From a checkpoint of a small transformer trained on Wikipedia: a variant of Muon for these matrices.
Each number is 500 + 40 x the weight over its row's rms, rounded and kept within 0 to 999. Layers, rows and columns count from 0. Numbers have three digits each. The size before them is the row's rms in percent of the matrix's.

# layer 3 MLP up, 3328x832, rms 0.0336, rows 1269-1318, columns 448-511
120:474526535547463543491527596405533594539483474481551426469538574456485471447472473533505469506514542475504490481524490475422476526487479476537586564462494487467562530529506536479566443504524508
073:479538442495510485566527498452506519455539557459486544485521576504442483508499489404485469472568533524491464520528553514432449518436538531504441476480528527510556443494554419415486464538521562
119:536506409507559493556566507479489539509545452451477471467487523511553493471468526443442483486518529528501440503533496454464460451524528490462478493535523474481535581505429497519512497548524538
096:538533474513513484530507529502489557398496457456539489394386509498453547552452531496554521433530517532482527569475533530571552461609468503469441538506484572443498509464496496476525555547448542
069:595607500524609505510440558496465576522488490510513485468485473547525525542486490555501481447525550496506540499561437377514515512434460525536538524499480454399483442565406512561559541554417526
117:455507555526522538531514511552501492544480546522432545535510476543489518531552481470508530464483518511408545470540467493563511506491530529453539512483485544492489486560498492477486600481488504
149:438485501453508532470529514519484559480485478530515474531542517473503535510510498444510481495467454460554586490454469509506485556588503497491445574475445548463510442525526541487468525460494483
073:491524486554508511441507502452499511541507542509520512427542557526527481545542487527446494445565497486449494534555534586523535492483472437488495486490508454421488564527492445454452593554604550
102:571499486532544465494483485494500524512507440555526469542497485473533439491524430512562528580559477486431457450432446527515513519509481390484558456505468573508530435493510444501525526495529495
088:426432532434482486500553538478488567443501438495475489535490506450541435476501507524522540517512579478490531463517565529487454548473499445496511558496472479494490565464407507525520480505492566
142:544410552509518434419542489470474571531498527527590494448495538594525525514509478444488516461429496517529455538515474530483574422505506447515440512462524522560521550586482596471528533499458485
122:412426513508549554526562535442574558544543537525492499456483554508527492519503453534451570470520520436514495540504513485442408510511530516554464582549539423403530544483497487492543549497554519
154:431455443494491467508522505476547492497587489409447513463500501568478475517463474555508487479539507522452403478446525561472558524490516594483520460466416436538482465508487541488575530479506530
100:517498484528551488444494436412532473408502486449504475468521485503511516506423511496499531560542511535467519510503510454512560523415522513484436498461478485552490470407478467566508543516454559
144:517502520450537516506482480501515553522574481490499563568516561472556537478530473545491484488467451496471503497495463506486496506465504571502435554467497572471531522370550424518519443512497580
119:555543451473514539481507502485535501494450494469504480548483553490497509571467576506438478460477435495446484523488478487490442538504458520546552509435442499395540524512478471520506460506440556
075:475466529490521534523484481493565515489469426520493513476483501491478459584541490503426559511512510554548476524603478519600491515439524498470430526493507493463489512456542521544469387535506563
101:469499588491536510533487479423496407459439581470486502537422562490530500543472536552531550521493453508501510495554531532552462569502509402463488513479525478542467512570460494431536493512437509
106:496462530456587474514515499486530503438507471482555519526501477468456487514517513435529563557519522397512566461465563484487511458475473557459491476521450524496483560512490472522569517502483528
096:507501548489407462506500523460513469469455500543495508534404509552489508453495467499543481517625486447584523542488493497488458567421467561459492493520475494527533523378479459440496423509473464
113:517511513481578472480473572442499402545492470546430547488494456532550527488530475462507429503530527468492490527523524529414508507405596468513491486531512513470480520502516584507509514526480542
128:519553519449461481514505535459513469486474479512509491508448506549577543490485549515560462592530475489452489482442439460449521536504442466445473487436484495543512477485489494548543520448546423
110:454527466521543469510488539539540513463478464598517472441490442523473560486526474528512506611522532471487545486484537481551460515522462493511415505442558567510511493442494514427460544443562577
102:494485439528475490455539576489509509510530441493449516539532497501510530530493469526458489472513519458497512492484487492486522491550541530425512473475430566455513501543452444455551553519530416
078:470501497498396465431539493501515488503532456409510516458456511533419558515516455496482453523521456425500472486525535487497527485510527576506529528461539479532579404521513452527497406394460521
086:459452481492566556468454543485455501500467531495529534564504480427474490514490481507530484515422440463474573512479499535537490490547525449489443505570533460596598502541452516532437545521481491
092:561495552496487472515470502549504464426459559516541531530523516453509504517518505546421437526503522576568527541464442466483477455480436498459558508525485506476553520516495543520454568521463613
105:520549512470521447480447490507487505480462496537477508406441534450487557547533552546513388491555477524461448452475562381490413479473470414443558538586504524438477527539438514454548511453539471
100:512523512514553471459542493613543505636537487466487520459544538481472489484577528526415486459482418486544494556607527564509501504486520541433504525454462482472487475544497523488492549464519549
038:469564494535501394489503454492589514451429437442459524465452541512438472492510468482465515475473542488490447447382479419489427535475494452472505553473463476442450471501517449574539416526564490
089:457512444570523391499488429520560476540449500507516548490502521537515476534516497500514485527544476435503368498433471526560543489467550538514499489467470554480517536562479513512538488479572551
098:559537459505492507507501512567529457564422541549488455495539479506528509478534447491549490496491455478532508449496461492503458489525536464475444536432525516444506450539498548531457516475529525
108:530497451475477519501494494494529506515476515461468534547476542457473549551427546475537492488446538481541507551577489429427475571470482526521496456489526414466573524452501512537504488551538481
081:479437437451533439436473496492485496525562517457528537479449515523435554607525532525464534524483399530568498528580496545551507499568479491456533481419497453465497435514520523480471526429590455
152:426562420483565518542518532543537470479556441488496490522463494514474464539473513526471440495509507500472491438508447474507411565483427506446551481532564517432498483429465545523537419543504540
109:469546446528454478553468541502578635498426559435595568509502453559486486509470527509432474480458533505544562536518483484461451500458472580461519456462589508414485483558513547505520500444465492
122:431416544535501487586473469494519539495500521467506477480497502519430463543508467454511532477407524441525448489519558478502553454422468468479545522483504451480491526462500516518476517529550547
117:517533504546508480461517469405553508452510438455467498480441523514513503566490491461485455503471592506458550435443483444469497507466491504496509452454503538525490468473483494487514503586493448
089:574516504542498524496485476529526474480485490419457554542507505484452505510487537502548519447508515473478509457435466499478478426526529535477461509514501506477463468538488524502471450484519536
128:488486362476558398482489484501536403514420462507544511476483459506463468602591474534479553532500524490549518466507559516532422546460539480558553432470510543524456497545453528480503459492468466
090:505501532563542441466522493566512575426496439502548472472515493518521496487498520518487414492493482459502535437478568501607564447454483557443561514532439457445475399496499527507463449491547486
094:461556440490524527512505512554487538504509544450484468508435532525577566522528525504463478488469522491476494455434515415545455502435487537526484491494475522494544474485497549477491492500520561
134:485502472466507528556551479477477584480508543446504512520420489499499547550491522496458460563439526527540542524508558511484533432525467507503517517426434477418520487478516475488489416468519537
114:529482522524477495468566521572582517509534490508555437497613493481472487451411557498590485523532484538540534463506448475518501487529509467437529450535423439494515469523513498487466498513525478
075:496535523512499459551494457517516403510490476518530520563493466551475517515449510499465507455463512538571611522498500515551461534523503540444511461489591594502505462495543461549430494441415539
094:495524512448487453602453589451470512464497440527490481470437505447497509473470556485494568452486437520524505445401510498481462533427538474547477447507502461530533535509489516445510470505461483
103:484511475515435491456583533488568526523518521543490524592540513493505448452578477490474470528537550514479557594510564481504451547536556567436554389513554447464501455468573475444499508488494467
123:410479436496574527510511519530509429502542439461440422513477431592469497488498511533470499489539497483490512521485476580525436536479523453417468488588489411468494603447492493514473500547532514
101:519443494527597495458499490509460458506566514428538479486439438553530528455492504544546553495476588535487463483525435537497445507495495495524544445491444558511464419487500423516553500448444513
087:516509543506447565577508538534496565446469467510464484388554497477494538582503485506454462494549527514473502524462542570448452555508486512567493503504487520436495472482540611493533479411541508
# layer 3 MLP down (transposed), 3328x832, rms 0.0336, rows 1269-1318, columns 448-511
101:475554547574482508465501541424515573517464428482553433476535561490451481456446474484451500528480542465499510471527493494385460480497492479517566526459462480478572500529503534398553442501563542
074:545564493566449469531523518534400422517493567443490520553551520545507499459460528515494445515534548515508453539491513546505500408527511528538501487502568461532467499496542431411492457498509503
113:516542486543487544538490468499482524487526508493519530487539523447489500423501520496454407534457463529458439459530523431443468521513582527520520512525500418474517534537455409558465485468512534
100:506478504509532519512437469437503445569465474513588576521528427438502510492512601502543444503532556449494453553458478495537502545530488506512551420472418482554481520485497540560472505443465513
074:467524492509466464460494571463527553492510480516510523552558519551499590466461461474535435498493530492514454463496525539532534513508494485525556468559572486470502433510478448492500514495454441
115:458486520521500544472561472508517479496581561550493534551500427516472570599511499513541539459487508509472442466546457540524563469559534497484440480516516578467514490520527470475456540486504481
137:514532464498499542544494573430394537458465464549508484503467518470442568510528550434510447436511483447515598502470486472519444574501485511503419490452499422541487410484489557505568431454471462
052:477483479579456542431510473470505505536496547475473501421527559473494484533502500536417504416547526469442504521538514545503506490464466421454475528494510473461533558522496473436467605542563572
106:497471509482544531493463475506510469518492518508497454497471498557439423477486546518512487534563544475445541458539503477540533443475498537476521474488524502473522530429514498481556538495511418
064:402425512447477432493554501491514524465446450504471486510485530469563474466479533528507573487487564460507535484516501521451460511449499443463517553477501447533526579482399516520457473496524585
152:552441544520557501465504545499505530521458524468533484459505559541533467594472533474452614544547476458530520425504496474533544419496416468571432487431598470507538497500482501502499549556459466
142:466477525499505557574521540498450663499563490463466425525515578520538539450497527475514548433537496534515490553509478487482434522491560427463535565500545416522533479483505471476484510430516516
174:529496480428505493608444499454425464458520512525498466489482451519566508486452481542505516460472497489438454482509498467482555514476511545528467445494508506497541452496475522568495582573508463
100:582545482478534519535509519511483436490508490491497485533457471545495473487478468505516524522512471419465549552561521490462509512517550587489435488541533460481509485427507506486514546505501503
133:509507502477601497519551507524561517504564479533499559596545527514535497462584536499450531505493481503392419556461514508484418435481485508423459585440472517531482516444586445434535441492500576
084:553531440463497519486552507501569486519415497500503475540487556475505497554463560466456497446486460520461505515466492515504419523484440540543581526417465528431527509493476485518518474522495574
069:502465559487487502550522518528538474533455443524522562462482558487434493549516488512454556459510432571492525502499578530562422482525592455452481525488467486479494503405483523502448519556535580
117:455476539547549554529548437457544471493480516493452541510527510483555486509514487494547547491468495515554500501539482450527515560468558462511467479423499448469423505481468546498557488533417539
106:519393535488485510533384503473516439519478511472541570449520549509572508421475536500514599494470466444496461426512489491543572509548461507465511502531468456498474497487503562529424511509429491
064:518494520491396448510493519467521474508470518528510510505386526559519511435483480535537506497592488448577543550492497486490458548476469566449524493502455496506526520387466461456480433525487466
108:572495470444598484507443611464491417522526484495489492529495469519522533598512518491490471507517531440530467507466504462504526461468518525548518528471467467590443508488478521406486543526542533
123:528475468504438513521564540484495475546441515463437456478524500522509509466525541494554529514526515469457474546434486467409468491534441388484425505504470549496514445459453502475560495455459476
112:505465504536527512459541464536499479456497486568593456461471465466560509477491505560493491458506532496519516465475536447495500477482494473547521501536532526521512474527565576472503488536522528
106:532509496518466477480493518454562502486474490508508578529567541478492567510480437513482491489500574472583477440411479462492514482532543458480518498487511496497510487490461507415542553474558452
083:488524480497434499489552494477531459419471509413477507478400486464485449503488560552517450474463511498462510505516440566541502521489485468452517513480541484507511502550530446544507425458527525
092:500537512564509512498467476570508565574489556491523438521511509507486517472501423497500480485456501470478514466481502453543555435466459487469562461519470439503499471546551597454546528499454551
058:584510544487498438507479491566513472456451540523509546531527504431478488504503501507424443532503506568584535540470471464493469422484434503475544488520480483453555516542506549472457550519472679
110:545498491554516522522481458542501527536464473406466446403427417514489463510478543445517547490436469516479496468486504513529464475445468461443530556472548433478546535514476493558525461515503475
103:547529523448519491556549472562488519500506530494425507538519560498571479547523545503440459527566564472507467516601496539514488476521480496554560500544497512501487502499492432560561522500440514
041:429549497589520392453561477518536472513471588471478499451500550457484428534562479532504585554518510458564567509564533503461411513494558513438488504523458488506495487515509540554544409463493530
091:501506558465553509435531491555499523509446454467507566505540526508538495473483507573498517457514510472428494542485545547460472422478411526503500474531434503513499467523516449507485491505567504
096:475483509504514559515509559489467496564477523463489502533549496571534572592475510534504515441529496446467425530464547539495493519532472484449452584390449547475473504501413473498493508522526610
109:512506476527547492497552488493499443531486547541545489542527474477501466460454499449451522542489490436537583459488545496442553551453484433564507456450466534515495481426467581497478470488449453
086:530465500536452448513461495526500470537470545476551504473534510417520441546532483544455535519463482498491485540403482503458500501531540563520494495605559506511467470496517524472479469447524494
163:561477461464492450480470522488493512512544590532555408462489504481533477485558461491512454451448484538509419545514474522492503518582511449444544531528479552519486436510509470539515411486432519
081:489509434542435543513439536502602582466422531471584559471511447557440425502516560500449473484509529489539566500504521459472509482480512573477506483468562545462512484551517540493519528448465534
118:458433515497495479586492448474488541529464484446589453487493475542424483525516527447473454482508497418504517474430523472470523506476411506537538514411493428530456536466529535553526502514478484
121:461571578578501484450499419456488505511494504466498432443453503513500465477492400446549456476510577559510436488494544472473511411480491558566506432497506520498523416488496459487538479476524487
092:560509523507510538493488527508464483434469515514465498472508482457467486491462459469498552510463463459482535516527501488411563565426515422455474492551452458525554472489437516478505530548498423
135:505517464549532434501551461513488481536525485502519633506524436474511526513544534548535424578578501520521548550456487501484420551500479499475512490517530516573496435516477506446487477555491536
091:539523535539466456507513471496500465462496459450471510500468476488392504487525420513460534390492481521528574421510513498512591543434540532479535588467509517454502419516524543475482470484509538
096:491515503528506553479516472414468524490461463554512488543455510550619524503491472505500534471525522535467554477516497390471464464424511514444508549492455451478515535562488478381462528461520534
146:489512481575556484540435468542533540433570455482555454506528509484493475479509493511541561524501444554518504502493468482440512501514420555521545484413412545507506477508512554523462478495478514
111:482528467516525526557492480531461509466454465474495519508534473526455582505453475553464430537508430543516517524405558473495501421543466505487564521505414485468487482506468492420443516467539532
051:481528518531466469577511468521501431508489458507510545507474505558461518501476478500479546452457493508579582535495507501561501519512511511454512460518554567487516443540515443559432482452437597
087:523534474488458441605440478480489512425432447510476431479419491475482515475510567415541605447460482532522476473450541483446495456477549481548515471501541406536531529467494541488503461473508476
102:584535522507513519508513478484523543497518496481420479556491549504490481483534403515502517532451464613419510535512537433471477585542539536393572394493504446406455480494530505518505502494545432
120:457472448463500527521529524470508518493585462505481478513514511560463484517461522491492422506540534521440486432459499568507404549445558491509463520595477415522462563458482519491528494493459485
102:440489537472538443454483452490473511574563489466511520442471490441470501490513545522504534371530607558475380548575478437517484533466557518527582491516390574527476452527550518525509454446464458
088:568492511493391565468498453477553548497492507475499472519540500481533550502502542556432499497525468504503455539462501494463504460528495508493515532497541529571463484533540525503542490466496528